config = dict(
    d_model=128,
    d_mlp=320,
    activation='swiglu',
    norm='rmsnorm',
    rope_fraction=1.0,
    beta1=0.93,
    train_tokens=138100000,
    steps=8429,
)
Each number is 128 + 24 x the weight over its row's rms, rounded and kept within 0 to 255. Layers, rows and columns count from 0. Numbers have three digits each. The size before them is the row's rms in percent of the matrix's.

# layer 11 MLP gate, 320x128, rms 0.109, rows 170-241, columns 0-63
097:123108148109120182139129086100136119111104130148116108123121095144121085118122137104111228093093125124138142157118101109118162121108150077108156167120132104119132153145110139144128174168139112
101:108110143107140127135125130111137079166116137117126111145108098122088130122136133099095115143146124143167159145129157160089096074104152185142121099178155161148157117076134114131158135154123068
100:182132115115127168102114115118134160120126120101167100099213138134112098079154147128101146136142150146155156122122126138106151099104120119142148158118154119151113126127122162097149121150097125
106:097085140104108118111156117144121091105126131128094156101135147103144114106114116092124112142156108146088143103155126120134132131145097121160128137111150094136102139133143118135141103119154156
101:144166160093119131125130123172134131127104137182116104127130097159149145119145113133154122065106136136148131165137130145111125167106156128139104130172058130140117138117139109061149171106131084
094:152161091123139106141120132103147114107140107147148137114086125113145111150105133114073134149076141106139102124137134135132167132170085143148092087147181150125131137162122086136130103116095125
106:146148089117100148152128163157120091127102075148097081114072137139127157137151127094114114115137138101117138116136131103128120168135139103080086148140102133114123105128122152116072091177149122
097:104095090110098076129133103162125130122122117161145107131137127118120114106143148110095133151127144132111115111080113106129094157110086098126142123103114111096109105100121098087169148112134128
092:186159104116137131132124116131135080144173131131095124106097145098116126135139121130148170109096132136126179131175150125146124135132105133176117156151136122112103160152124105160086129128170127
111:122148152160147137138126133129175133142083116162104106119108104147141080139140156126098144138087109179120125112160094129123137083097104143119124134142154182088090164122139122106123123099114149
106:168138096124087106089099069130157132133134111089123060115117121143093127137131152118157151166127092149166095097162144135137125141147130131072114151145126124178127139086136148091155171114160101
103:145156091088147158161085147127121111157081174143158127165104137160116157123107120135149126150084122130120149100150139120094138104179133116108159137114135149128105091109114142138155098121163110
101:142105145130118149090124122144141143126130093134095104113122157129142155142123052187144115136110166144105086146155111096125099148134121123157103131116099158108127147135137110146119121130141117
101:136063112148148147157106148098151099148132107165080117092128107128132144154128117135116136139096115110115134135184111090163093144113175195162118110135126117127099131116164129128120147197155138
095:127103130116107148146153144110131120106121094101133168133126093140171127091132103071132126139100138133108167115136125154128103136111081130099094141179149131174085082133142138127142141173148145
102:178130114119147133106114146145134145131167128177128170141099181165086153119129117095154171161145111100141100156118100149139099123112116107153118129114142109144105125155108145131138133137056094
098:121103146103144156144178122105129116142098131151171150108129127130119176115099135139177144084160154133065149119148124124145116158163137107086130124191111162106113111092082093165098152151134138
090:110124142141129138128173124084135154134151130122133143101120136073123107129127139141128167084155114151132106154155133092139096134057156117099133157140117122136176174108131123103105134114163118
103:100151160100169130111128121112144108113146112108106137119151162108138147099157116148135102141098046118137159139145111140094093139090107080102180130113106089128111131149123119150134117118104139
098:130107120166069128109068133106154120128104125099081126112122128105125107140115140113142115137125118130109118139130158121144121075102131104117106134134132099125093138054118140099160109163093113
099:122165102161142116110104124160108143127147137129142127080153083114099125099133080150168128093124138128140091137103146112095159164126151126142101116110130094128099135113148156075103119169099104
100:092150119162136153090158120109112113102102095124132109130120138128120157108153104152124133146101136158087106126115157160163101117156097172125140181108146143117096083168125085104107140150109144
102:147139074130122121136113106119105106135151164119125115146160123134163147112152113164165185147152102165132093080131139143092136097089101140125126145198144130135116154136142131082110162120140164
106:121116121128122139114120114110138153138070113128134127141115127118123116127138115098095111113128125163127140155108178096135130126147183174121104149130133126158099101142100143149142179157119158
108:144101097147095104129150129091155138163171127115128105078155098126114127094093138132149159110156142177133109127089148159125154124101178130126110105139118139138085118142075144117130118167156130
098:135102138137102149113109132133135149120147094138116125095157128108108116125158090117142141123160127159148134136078147138151148207133121144123116113151138094087112141121123109127138141151170169
095:132114130175119126085104152165159146113108079118115104108114106154132125152156137100154092099151176141119166137125087143145118125120142124153135126113086087197113110123106156113149066115124139
104:115130130140128112123129124096097125089102109061100105117103135109140159140127139149086143121130151155147112144157125178107142099138142139151141115148144129139139119118166166127127199145133116
102:143107099139142109139118129180116127060125134131138142101103101142124079162069143130097125126120161137137156166118102144133151129185116119136140114094144163139130102138107163159127166126112138
100:120129090088162117130117178113125106116101101137092095077130109127162124101122168145157109095108132082144148079093142117108129141149164111116115134170085072142142117129126100098115164138118125
097:119116157105145171148101142143159149144137140103116151138095090167128090148160129083157100112135108156169122115118147105128145100113114150154146131137148135200109164111125129113106090121193162
101:085111118125115072110141142091192092160134123123142101137142119109132153118115121159129128122157154095099159103114115131130122151065154150132165096147105107092123111134138134159172097137144107
098:123122097120120144069132148120151086168114133174120090110119109118156114117144150168149098101113123135115125131116118117159127145110153094132127147145129131131145124103092103118099109117087140
096:121148096107111133092091153173123167146143113167145137099078100098095100130135099140132165151105155134076165112150159112130076138116113125118134144148113165133126173115103160132126094112107144
100:102127150127136106170160138115109118102129146122152125092089186122103135143143083096140151126121121160132153161161126105127093145142137114058181147123141162132125149116140137113126163090111121
096:125141134140128164116126135074099160126112144107124100117159089128141143144113138147122142155146125132097129197139084119102113133164137126136118166118141085128133099135099109139181177137132156
098:134116108080133132169113160109131137125084110119117144069132119096162137120137139101131114085103135075151167099145132118104119144145145115108136113106116112095099111108130137112117125135134107
103:125099088113102120094126082102131125151108128108144141106103131077082119105085152167158122130107147080109115123148106118137116127115149146129180118152113116103136113139134130124135112159142083
103:152141095148136091108122134127128097143154092179134127098103088132134105141140131145168115107133140141162110104125158126147125174127076142128117156130119093104141125103176116140102147113153185
109:168188106128119144082187132149130164140077115115092125100106083116146107160140176079142157067117107126129106137111113137123090127146102144111152137142165127121157159114145109105163180081115145
096:107153124144102097115122106114128133127141151100122101155165081130150142130157142123093158163152141125146125103148092170126157110139103118127134172164131123121135127136126119110127130127146102
101:154119101139105112102094153096107163148126127142175163136167180097108099090136150126130126088124166110139130108154114146113111138115133145124123124176146138118062102137063145100149142125074124
102:142130140177072133144133138122065165128113092139100141136133132143124099126142130117171111123126148103167142166146136143112175153125121144127157147137143100145143122175169135110151137107119145
091:094149147111111201099117131114157141125180129120110141123114108127130104128128145155115130102124110127147125129125096159124115139164122073154151115115107108150079134096142157142146107093115112
100:137139136127116179128127089104126080143110089104133128103139100121119115107145108119102129125140125180116156133152115112155129147127113140089136138121091131114097155149129131124079212122157146
102:091138129096134119155117118101117110131141055155109121126149117176176114122122131108142123148086154152162164105149146101075133157106102140126101167120151074099112120109104117143078100118135146
097:162098115104102147125133138147140124141113129129128117136090165144130154178177148107127116174133150174095109138156134115127092161162131187155176134149137111159134084107140118135133178134137080
100:149055156132092151103151124136145100124108144122162149120132129140096127115147124118151121142128177153080163137130120120107118136165161097159125158107125139136097102142128119149098106155115165
100:145105120155165152095156139116115121127130077145142115130085138107123148137127150112120116131109123132187166161146163115129106091142156135127175155130095131130131125188119135143156135151120107
100:151116151119125115130146130092161147155102132143153138104059138153080116118124114158169153143144120131107095114170122125101120110135110115099104130127134121162119093139124165122139141131090095
094:127119133126129164069087103098139140159126095135112155132145105111137111065173119107077151151121153113125109120130143117132105121131100142124106179139149114149176099173087125139158137098103142
096:120131118151100157115109131103123158118119131162145088150118158120092156107147087104136150121147146148176181108105135109141082105112136141129100097157134167135149122106122172164161114108150166
095:131142084124125134171159117119139099121135132145186139126098098107120122128149140150130091123130135135104134145130134134108077147116154119143103171120165158114067132165160128161164117116138121
100:130108134139148101106156161180141085100113140117136153094104128140164114112156125108118110110124119114127106173108139127161075145128151128132116132109099105134102115153110102128117129093100111
105:127106160124156149036140104151113112092118131136110128106136105146124150109136140108135098149167177117109116145109138126108134098113097165091125073132043166119100163107114125130100125136132104
101:140123136147154131122144153119131135147125131138142139102128166124085128123165144130154129103182112133117067138118143156106155140140145129140109134157141145137148131137120191158152173123144113
096:113101106169156111099102126088103151107159168113133133103124119168147076117143130118142112139125122115109120145111101088129179093153078100102115131143101091124161091138125147107152079159114128
102:140131153118124105147156132095159131087137099144156103111104143140102127150165129150150123143145098108157143151094153112124104158097167147145082114147125165147129124121129172139086168141135147
102:181118104124144148135117129130153120120121136155101156109114117106117127079128145142121145140144150120132149153114135125063142143104102107137132112142127102078138114130115170096140140061153097
096:142108119091117117096111135134154127149111118149162140114164081092147140146132110172171167159140125137120154141131079136111165084132101141114173128101113112142088079127130130125103085115181156
104:173168145124122138124144113100106110111114146148126081112169106125164133155139093126147153145124130199130143132108125131141123146139123073131101114128150173144124174127124085180099167127108132
099:094168129124121105108132158117114124098142133158125113084083105124120121148128117123137140122171121119078097118133156183122127109156143122099140113097129139105114113147139095101119140104103158
104:134146142117109098116118167122142125135126155179143109094127125092127115162114115134142097099144127120120159151111146137135106173115148093117146172141149074154162125108117103127110111142115143
099:144117077135154094127105130158114124156126103135129097146162107108133141143155111154120137163147172134161131102152115129161117099123151133115124146127114115196099115113176189116088150092125108
100:128168099128132122161137112141129087163090138126166139167085090132146139122123125119109128119129116140137092138133109103113139119103146107178143106132088125111133117121128131111155127101115130
094:149117119152118119105136113107114090121100118137119127123124152144091131105135127127134115130090115172116103139155095141120128195137150086140125154192163103113154125145099088097093113107172105
098:155139123170137139102148111132089143135101157148116171115161118208161109119151104112148133142122128133161110154142136114169131141093089114110111092079160145134145153134171116159156117126121142
102:154150125165155151158142095072101097171125132137082161155147105138186083137153132160141134130139124160139141149142129152101129108193138093131125124133076152095132148117129121157151156080102142
103:160123145118114105145113098120148098165148123131125081111165097198145172103134113107102098099129099128134126127100125148132083092111168090159099126113154146088137139101132155077099113149115130
103:151077162145081122168114162147111146129124145148095150133174143114095153161134120173128151124165145091133129177128146088101136135132139122122124152126154124127117102146148185173153089098174118
101:125126133157137148151114158115094127151120116147187155145110164117117103138104157112115137112123135171127129132138104151092080137135146100155135141130116181083104126143149100156124168133124124
104:109136122139151104125175169101123123147149122094120169109149113153132127111153116119140127144118123129150109097096106096117101130143148153141106128123135179157110137126139123153120132123134114
# layer 11 MLP up, 320x128, rms 0.116, rows 170-240, columns 0-63
100:165129141117099133135148115154116163097150105123105150142146170114193099140116172123106155153173162111179146127097116118116118160116148135134136148161157114153145084130158075098173139111147134
100:118100150109172100137104081115131140149087147108123142114127120126137109117107115079128134132130089135135127122165141169148117121113171163123088134099156149179081125108090129118147138135138162
101:120100155168130091117160120173107134143094061111128147135102122090104124126128115171081119156143122103134164113097134095134132138108081099157149142116113131124095148087128136148130152153138113
101:149142156140122121154102169129125148116154118163157103130130107130138109099102062165128101116156073115113141121114132163121136144112078142063135157135133152095123105129096134150138139123129136
095:128151158117115113109137149124136177140100127097116124128139138110139118146117104148148086135104115146123150095126124131144146105153082086115119127086124176161144150084131092091141113073130087
091:142105115134120072134127146137100147202111114117096109114104177134097098106102158097120165117178102171173113083150136130134125164143112156106103147135109110146146085122095153106096122158117136
105:085131148160125131146143093109111115133138158117129066107082112120121130137102111161134143128121164135127144174117109113111082157147155129134151101127140163108140154134178185105154111168141106
096:136102094160147119116093089129136104090104156134138121120097097133105129128132121134120138151114115182166117142169213178163116083117119130145117162109099114146164163104111094092162133110116143
096:135127145142140132151073166076118126142131163101116135159128097142100141127163123124111093095168149124136125147155116101171094143124096113121113167114176113117120131135113153128134126129158120
106:094123159133124098123121146155119107165107149158059097128140134148153061135126150171121142126127114134151164119126115126127122156151098141119159116117112162109102124136188086140093122153131128
104:137160132144088114140114096147115147082129180124145122109118116125169120137102141122075092103159132136111158110115122118139139119112105122086111077100113195108153166170113118128117142152101138
100:141137145108116112118111099135112146124119083144121095147101100170157191124126075169153130185123115157131115152166113146142128147172127097086106117125100151121132104133163144104140154118125114
100:101135117137148122144118169139097151120124167116153137179155112134116113138116195129117131134098127111106130111164079175106117124144154142084144133140141137112132134110094069117115117115130143
103:153104069108171111156152142109131080135098111137128115117096095119110139128127131121110133092114150138156117121138111137126116117114128111127127093153131126122132130144067131134111135125161094
098:119129133166127129201153098074073114157098130104148110141147132116139151128145131124148083129127123101140131105165099115149123138190112084143128110129165135148163154151149121124127105154156122
102:121094108135106113157120127116096112124111129144148137096140134105141114140129114153099142128125102115117125097125123121109087155167117147142132139139159105129157153105137146174134108108090136
104:137098161157069149085111136153112155142092163155134108105116114136134176135110084105125174096147144126147128138110168128153152120099133145079120098113124087145121111106155109153119140109093126
098:080180129113114120106091136161138107098111132125052128120120152087127116145106121126150090127168126106074132143132120124162154095169098125092111146171108117126133129147125128152141161120136138
097:136115095089127142098150096112121152147134123162145101157093095116135116146103129110138097163125146091164158167103192125152154136108160129130078097095106125163099147138137143116127125131153160
099:131136158121166154113148149105182118111146143157111138128139127143095126126159083112175124141119193143044143109118148134133105147140136113096121149166088096151106085118103145138118114147163131
104:172112146135123135128144100096143127121116108100162109159184142138117136160150144164095089142135141135155109102116093113121126123138146152113104141153121098138161137197130113107145114147094156
098:138153169130165176133113090113141159146133142148144135124128134113131151115120151096160148088117103131156106140149081104151142181157165145141153153152137114151139137127107149119094130115158131
098:127160107137145114136115107150135109168117097159112154147103129141109098124087107138153104106112118105125151115144114114132147109104132139120120152132103132179120154190166135128113123137150122
102:120128120133080161165131157155149154117129090155123091115141091143137135121110176120154128112135150157097133131146141164157081105120149133158159146140152109105105160118120120166086114175159094
104:128143130125102088165142095110107160131115139115165128154113146087121117160119149117150108124176147158116086116138106112165138119150132148146074124167140173126129118152172114151145142139125155
105:121112137117100116115136095153133136152099151195112125112111167116095097143101119120091155126144130092146107132146139090101127100175118133128106134152149096103132087106100105178113108075130082
101:148093154090098148110152114117181168167098151100122151128139111149089121118129087132147132115127101127162133137126098102102107150147131119146106135112131102097151126111153152114158130133147146
103:102152187127131101103120152175112123118147141126124146108155122182139155115119083114081121132153159108161146129128070089108126106141153155165147107114120137154168128089100140095121122135131126
105:118142110115149127140149115148143127099123139137137124143119118122112133190079137106142127119121142135106122136167117175139125152106135113145119140096114137129155093122143140137137099093123143
105:126105154154147134090137128127139130165094141161106147139111123099132132144107142185128138158117173128131140107165129121123117164135118114131134111176089137109153085113187096127129122105159130
095:129119109104096118115177087091123142142160092138117143150139127103126136104111130087159161113109140143156117115175145146115115159102128163105117125157114120150129170119103096138095126113062122
093:097146145159112129149109173142164125106119134172120168141100114129110140170124144151148166114153133102171110151129138124115164106101135124097152058104088116106149152147125109093095144138147100
104:121114070147127187135166146112100091117125167140146121132119137085118123115160178093119133131151158135134105140099132143149109110159114154115109161116159155156136117173130118118102172128110101
100:133063112132100117064089131118116148150152167132161121132161085139142133109127104111117155116106142110101120134124128122121121105067123147085130107119148082129113133131143090130113141116108113
099:092157155148127099124105148118128140142096123104149143117147150099141102113140099141116175117134123101115106071170090142132137150138130119121117094149108099113092091107143140108096144094110110
095:145140154136133173118108151153107100123160157113087127108128102154123105120124172148162128176117119065117127113143105123115100138087124133165149068102094131142129117132133177105164120132173140
101:141101148107145089143091134143157134124099101073125096117145114116127137140160097143131110138135145113111131098140133118080136167192150093129101081124107109120119107087146159083140109137092154
091:127119113132155136129133144077134113152107139121150122130145136102154173160134135106132119139124123100110127099112130087117092151103105161134089087129109139159138116095141081133139145151100121
103:133131141117113113117103111130136125131133141090129180109116080093137134168117155146120102156118141128085153101096147150131176152080151116109135123113111114111116157126162154097137114089120124
101:177133123108171131138143129142153155122097120139123149162096126132121108127096164152106155179149077115129120098127115108114117148151139144135152162115152145086137125127141111110083155105143103
102:115158138131134106108107088115102162112127150147161148151133098174127140116159081121100103174113101117090117135123127108135139129181157116073151135161146168121104081166154136148143127106158137
105:145094130124147075150140121105114134110110146107116110142129117119079117125100132128129138116099155166161091096117122089127112082071108123137125090113122131102056119124093115130112144138112104
093:101140155166089136099151103112105129096099099108110105091143113107109114151150125151151168115153142111138116141124141142075149109140169143148104088162103160100108111156154105128135135134119124
097:114142195095126124102119138121142155093114156105159113121101129146127133129113099093149130135160142130131143173101156123128117154193126124108156129116163099115164146138129116143099114132088141
094:101167122135113097115122149128117115157116147156131115122169100126199103121083078119135107105161135090104135093127081116126132136086108135114084137099122109158102158153114145135116141129145093
103:136119136117105080126160105156116144149083143083105113105140100173131159119087086128094120144129082127138109141101097122110155091155139138179146136070108153161131100144133149136158140137103162
098:127119125118156157137131128129161109142146131121123099089106128137165134121155124074145107169092133092130111105137149061103120088094104150145160114144117117170101094120114123136124087157101106
097:165131094148088126145106098082114166104103132116143135129121140125138121118121172090154129149114138142084109094147105150110131116136151125147133096116129132136106136148105151133137121139129174
092:127163121151084124118172133137067106153137134143120120132124132115147114137135140146175129113145100114146102181149121125118178119101152106137162129119128095111172174129152111106121129128123117
099:134110133161104107141153137116136150153096187172168179144152141119172141178140083138107166136156111092141124183135132161140101149118118122115120103120105140131171170138110139128132116101160110
094:102130087137175103162141174136153116105097093153095144138160139114155172144165161113139127121099152104114098132109084111163129153144103099125157105149116119117100176149129148142126106136096153
102:127183102122122151075121096140145148122154138129133121181132074161109154103103125101174100110156158140120126114123136113133102121132137117143120163134120130134068167149115166121139142130128096
099:164147142158116114147124129108104113189104166156123114099090087128127136150152155136124132123109151128172155161135126163121126128097182131115127136147158117090121117177080108082122070129142138
098:092121132116122133162124163113106125127119141102167086124124115109150127175133149145094129098120171106171157115105153073099127076114086114126108121112123064105111133137109096143144111105143161
100:140098135091146085110122138128129161167120133120120113121104122152116101124150097112144141106088122115152130079160139158101101130152100087132121091151115143098145094130131126137074075108105127
110:127150071144100135133124096141083092125121124070113128097126108119100126135150183099135108121135118101109115159162156107143084109140124143141100127147126116120142106108147146135109146150106139
096:093101149134101134171116154136132125183113149124151138147097135127147114129121115159129161098133141082153154165117141097145119166142116142115111098126158117113109122077126082115113185137106165
096:127123086081122135130124115111135117143093108140141170118165133096079106179156127138144130192135131140145133144114112117143140103136120173105105122140151101115147088143090109109152159128060164
095:110134109148142172148123136094142130125124102143120172136143126068107181107158094095104168165118139129096173164107130119094180105125140107135119128119104129152119161098095112158105146109149153
096:116117117147135157117156109132163131136096110104155224121168109119131118144091138132113121119092125131146108133130109127090155180098132138072155096158091153112164146121134143125076108108161124
100:126123168091132072128144130129125157146127132165099160101132100106065127114100122108118106164124133098128110169102169099135112112164120155114126161093115097163143115132132120151154140150107112
102:157120171146069101138145108111127109115155108114110129130132086107125194102120141140125107176149134143122111140126133128119076121149162092137111097153104140051150151157125111106135118146146118
103:100155154113134153117085119097146138117132100129147169115114108138102166167122118156157128138166146158113100161150149182105108162122110117117144123127170164129108144108172103147121083140161137
102:110129155135133080131138127095072141103124153167142149134154130139081131148110148152087172134124126128150167122134100125155127136076116136105122133145140128113129106127117127122109125145152145
102:119107092158133139118137131128151168154108122147164105144148111125166092132144140094115147101125128135148095105110073101100148114145134134113119125154150113161163107113124114119073149091083113
103:134151140119099109116160084127108158064118143133113139127099131129142126149124130120103121166155120141123106090132128099129140078109161126136150090097137165158144088117126142112157133146112122
099:130133139123134089127113136131090123144131092100117158153102115146141119096127144119202147148100099111175143131110122119126147095123070105138111143127111167097132159123117124137181156136144117
099:118145119136137110168110156137138123111133159149131143147115133166121113127153151123128108168124149169155129132125132141160152125174139115139103157129103111112133158116145136112100152062097154
096:151096114110139156138168134090127135116134169090174091099136143131148069108155159154109118115162135115150147125105098139090161102119179117128152154114158130144108137069144086105146143131092114
097:100155144158109109139132128173108106160157121104115143137106137099137120102113110125146103168188095108129107117127106131110129145125145136107155116150146112081153103089102132152109076134146129
095:157121112157120109133160160146145092168082130147139131152100110124124159159090138134101126130170140131091148133142157115166125137169128110092141095085135155141112140105084145103085109126147111
# layer 11 MLP down (transposed), 320x128, rms 0.112, rows 170-240, columns 0-63
099:153136089096124170111152142102171124162099175146150117142121153129161108122114147139154092139119105145108094163161124096141170118138145154107107119150118116095203143102155124099150107102110098
096:107110108113093149138124141183124145138116094147139113098108111095127147080084097112079101115147125157125107085098122123115148108076162145116097172077092154122173131154141101111137120134125160
102:109116102126106141107132097153175125134149123146144124142144126145119119165101120102132127146133122127138101138142159125103100114140147157095072086105154124160145134124091122112125080097155164
099:120132125164135108142115129156137114104148162118172061120109113130105094153093115138118127101107126150130145109141129081154132159105172107115132160168178125150145094137142139114127136112112125
099:115095144127082117125106138108147138121115132160112155170132105113148107133155148139169152085135141065099147180153113115140125139084132136145133132097139142102141170196136147137104153136140116
092:110132110156113103122148164111117152110099135117134139081173135117172117120152109145147138110130140155151132158091146126121157109110159109152137149118136135142178117132110109174195127118104088
097:133118137158155099133124165128120117154143081129136158120134118155108112154137095157108113134126097102125091141106136161127135141143137142107101083153144118083208115122073133128121122106143134
093:108148103127122120108104178145076147102113154109085128116117104140082103145096148082110148062179098157090121117126139116111147197125115136136116139117124123110122141106151128099117088127136120
097:121134132097136117148160086113086118064161160121163124134113110132127117134159131119106120140126116125112159145080109124068132140113128112146108128089162129089204117162116131135125094129105092
101:187149126149146103115123139115135129105150106132183128139109110154128172093125091109142149108150142097152098111094145138136161187148139124121092139162138135175056060163114106121116134106099137
099:102100134107116132095139106113123108116122153142115135108126111131120114114119105147134142174134079121104121137166159149131128156107125145132105120108091163106164175143089110108156084126110114
104:105120172141150163117171153130133138125153166114151134147150110137141154139113104128121163156107119182119068110113144109134125160116159099155166119150133084104065109159140152122081151091151142
105:117125135136114151083172159112122174167155131144137151126118178145134101131108126127127148131090136128117154159103134068099111113085194145125111097137120149128146120126161119115100094150078139
101:106097130150155152145129128155162077091089132158175125138089152148121147108105132120109195095128120102117133092146110121088128109093167121149165136115099151139083108109145140145124134132154081
102:161137135133120148131114106123110165126153125157135089138095198116146141142116166147143118113119114104148141101082137115136160120093115105118115086113125118131152135104201130107138126169132155
102:140139144156123180096111103105114116154189117167138116120129175142122119116149143151144125108126142157135123121077105131131107117116169122098123164134107104144127112163111123125124121126097122
100:087097086090106150114150135089126114092086143139157154150120112117116134108118097149097131170138130136148126135132122130112145120203129131109138126152156143101114140133130067150123151106135128
095:087130108116157173132091137129155107112125089147130106071191105154110123148151136144130145160141118136156144145178108120083110144107109087125081115128120110138142127123132120155127157141113132
101:121103153104139066140122141110131116136164147121114104162139138123131109105130069192094105108102162123142147136095118143120118158102086121104141118119138112095084110153134139145140128101119137
100:147142096121125108125091129127127143124129126120136149087103136123168151102145128095156113148151088118157156101113167120111150129115130123126141130111141134126174175126142113132140111135100092
096:121082076121172146114114147114141122137142084129089146087174135119127163112103144113124071120146160178134152159160154101123117116130099156161120149072107128157174156113168152143133130133126118
096:133142097105157108111149112126100159129143084118153130083120126153176134148139099146115112183116129145106127123164165107131129128137114166116124125118112124088146130136121132150106079121137109
099:146120131126120214137163142134108124179179121116094122125134085151153113142123140136152178150147141145110140128110134125137089144139148094163126127121151136115139110122113112114163137167109131
104:124189166169138076120091094141134136124133115121126121093141118105127112147133113141123130128135115126154151149154132131154150090041108131134147156123121138117146120096100093148112105135135112
106:093159127142125150106155172170139146128145137130076148096145160122157130149130132114169121103126128106154168148164125137125137098135122100137124141128086094126101092114196106113101137075126128
099:106138119114118143162126115129160154157069144135114129162126143107104136102112122151118095154119131117140112142143125111150122112133097109170195107082087155171176096170143144135109099114129115
098:127175137139115144096149138121089103082083128127101143126142144110113147136102124110124134092132162174106159118130146106145096122114082094103121135172117133143108125169103159130154133150168083
098:148124124110134152116145121116147141113174125136145119136144103110158108113162173116120103128096157117110091098112124161145154110130113123115170159155132148110234097110160137158157148090120106
102:123150152183152112096154112105106148205157117119126140089161138146118148169121105126105131108116162123129103137104133105156120157127087133125148131123087086108120123149102129138093152113119123
104:151070118147114112154145157137177121113092099088142181132107075146106075075113132133110120140088124102148141144114125116126140137161177095186103139113140108096146148156120140126099188121165073
095:090128136146080191151121166130086160161154091127142126102094135130144142118100154129116130121087137131139100161134119086147181119103143088100141165132135127152138178110112164106155138118127141
098:137136138114121128106117046121097126032135102133120117139120152125152158135142143132158122112164077131108161094104138146126121101153133142142157170164110143121087127127096131120132135117120145
101:127125131130147092120114102127114132103150142138103130164123147090112129134149114146126109150141140079140130126139139128123132145122138137117171143139121093179132103176138118039158140117126151
100:147161117161125176109155112119132175155198149113127129124111159145122137128136130150132128081107113161133103140075150138109128116131113110110146161102127154163134158077159102109090135110124122
099:141080121142114150128137116141141106133117165129122115194135072124101121128110155163146143131115123158140163139091119114137094114146158136155148140121120127126170105142115109088135164146147127
100:105125151160148094154170153142161164124132091075118143112109092141122149138116168113159109150114130138138137133106145125130108095132115162100123116180113140115102134145099141160092164130104107
097:121117153104111164136076140138109104111096145127110119096133098094112117129117163078147155173119158099129135122147158151124114123118129136121106176088096137134167125107139071138138115137133153
098:138116179172146164143158172140089098089132089114103153074118136145130117103169121133144105114115132160135139156121140167137134075124153084128099143176115161119142118156123141133126097146138150
102:122157119130138110097165131123106091114103143123149115142095118164085113162123111115146158110109126093113150133123119160106153133132157073113110127107114093143061118117152142111136129143126137
103:104139136141157112105095157095122122090117142157119136117155133113144127145167135154146114143112153124095100121098109120174121115166110139111143150146101148123136114131154092081160172131161112
098:108115126155093115142102084106096133195148106165114135099145108133160118125146116142155150097114122154128161127138133132133145131134131141076083118170139130141144100145114158137099153101140114
111:130084101091146101168111067107127130130133145187129114129103129106120136168170137116096090171155133119125098119161140154097158143075120157130132155126130131129131140112137166068107143116121115
101:138109105175101063152126158136085147156106159126140143165112115143094135135167129121161127164100150131151106136169098096163135113139106135126141161115138135120135113124133123134121081121092163
097:141121080119098081150156140121135121162144093142140116127100125126180116105134160141055118126173146125145126082121150136124138109093114160138153138103097166115096153087130133116149109122160162
098:127107152150098179112108108136113108194090101083135144118096121152141169089153128132117131131126091125104158150148144141132161127114111141130129121098146134138101157131142129138116144124166163
102:118142106138093118124139185116152113134090104176129141108145080103131105140131122142147157144146159126138144092175172097144138146109121108121072149192157156111086135134122149115153121109161155
100:143112101131099116108132157085124118092156079115158138122171155125143096123121133165128156146139173144168111160109164143114136107093147131130102125102158151115124149115134106110121114139130113
099:099135118127099178102143136162122127121102116070104129125142144134110126118110124089107156137096142129133125113139122144139111116093105096152177106125118098158128119159122106143101120127150098
094:127116095104124154093091122135132172203112144156130108108114119166143182126135106133136115136098047101132129119132169103127121162179138133130148093132097115144170089107146111101099125134134134
104:140134151129135109101121091147095119122106141108129096127065102103132124139152126146170098117156163116139109134168128130157123153117110121126092117105152132172124132110139107117101132179144108
096:151147142125111126113131136108103086131137120124113109160153160121135150106102108066109122173128153124117161105152138095091151139112111155155150118139155109137077073124085079123130144067122163
100:161143156178111139159119139146145148144084124108099132140117154134159136119148128179134125136185124120104116089141171168139103135137175139114172148120081143136139141110119089147121118120086157
098:146130127146152143118116106149129140129132132118109120147143137139139096115073127135128124125103134132153125139144153119112146160098124139138121129140130136147102108136115165130090160127151132
099:135134086097182098109104094145135096170112133146118077126134146124110138099120132144122137176123123112133117167131113185164138150120104130147158141128106086150130170080150100105100137141120158
101:109132135129137134121132145131180135170140149092115133136142130102170141166129143108162116118147179139123119106105117127113132124119150123123151135108117133110139153141135138074143157140106083
106:119082137103083129120145098135147132119112137149117136115122134151089144156084092128140153115105111138110124117131152151126113154130103136084118067147161149125118137150148075145133166090114114
100:096131088133104079092130121165109134100117133115161141128116093110128136162120162131150180113131149094097112132101129083110121143146153143124130117179117111129122128113098091124102130104153112
098:110141144139088110139150109124133094141156168161150105125093107128112129112144157171144184089154123133155143148150137126128125115125142081187117130085135119102157113105173149138115111083152112
098:128131111065154178107134116118150119111155146088106107132133131108151152098099143109128161145140089117133132095130108083158120152137112164109103062130108132127113111084126100123072117158116088
098:118100114147136184171124120154112143187092090117100123070131148146157139146107104127132093090110135095118132130127138100161167129137118125087117120118142130124117129129130098158069107106137140
096:114110130114099121113179105137106118131144160092148119118106095120114148146128148149149124092088119160150134097098119128049140103167134131151123132192083155121141147093134114142159104156144105
102:133114130113135095146112118143125133136141110125117172213073111153130115142133123117154093130152134122082132127133136143104118129114082125127114113132137136102076158140091122167127073162111091
102:150095135105134137137083124158148090101104104184103165150154115124113129139122137115133112124149148146119143147126127125166143133134090123099081123096098171083058109128121111130111144154121115
099:129142117103094129143122192111140141105142131091161119146145144141135142152130104100147151112123129134131159137136084089170134104139109122141128118071133133118090100102162167151105172092134115
102:090143135138137136095127149120113119125158092176093127126094183117135141145118101157155114142109134108120157133131139111148083113100129127088112121128094148123186083119129094131123124129120137
107:117115122141121089126122105138115169207164149145144128153134117091122151149120109073096149130129109161091168110147127161104098175106145152129146159128155130156138090122160112159128146109139117
098:152081132139130089147126135144167121182115141135105150170130072126130116146107141090180166129112121147156129094132154152159130122106135112120130127149144154116104153131134109142133097110168127
097:158106102118128103103104095104141093235154117119118126163117128123157157129119125117126114094110139123101135112120170128130129162113149139117158121075155179130117096174086135139154102153149157
101:117124082121160151153096108131161127166057151135124122143152138147164131137119111158101106121098078090156131169111154139121110141103098168149092122116137122097102113118134149136107138183136116
099:114135106134135144161141135155116135093141088142130141114144112084112156153113125144150153143132144141153155133131131140171078138135121145126091147126142070133160124167132136107118127125150103
101:139116138109104135086127177139120151119140163133114076068096113126155144141161121100140132112144118134118135133103135176073176093115155126076127163096133156164155130139140160122146130124140149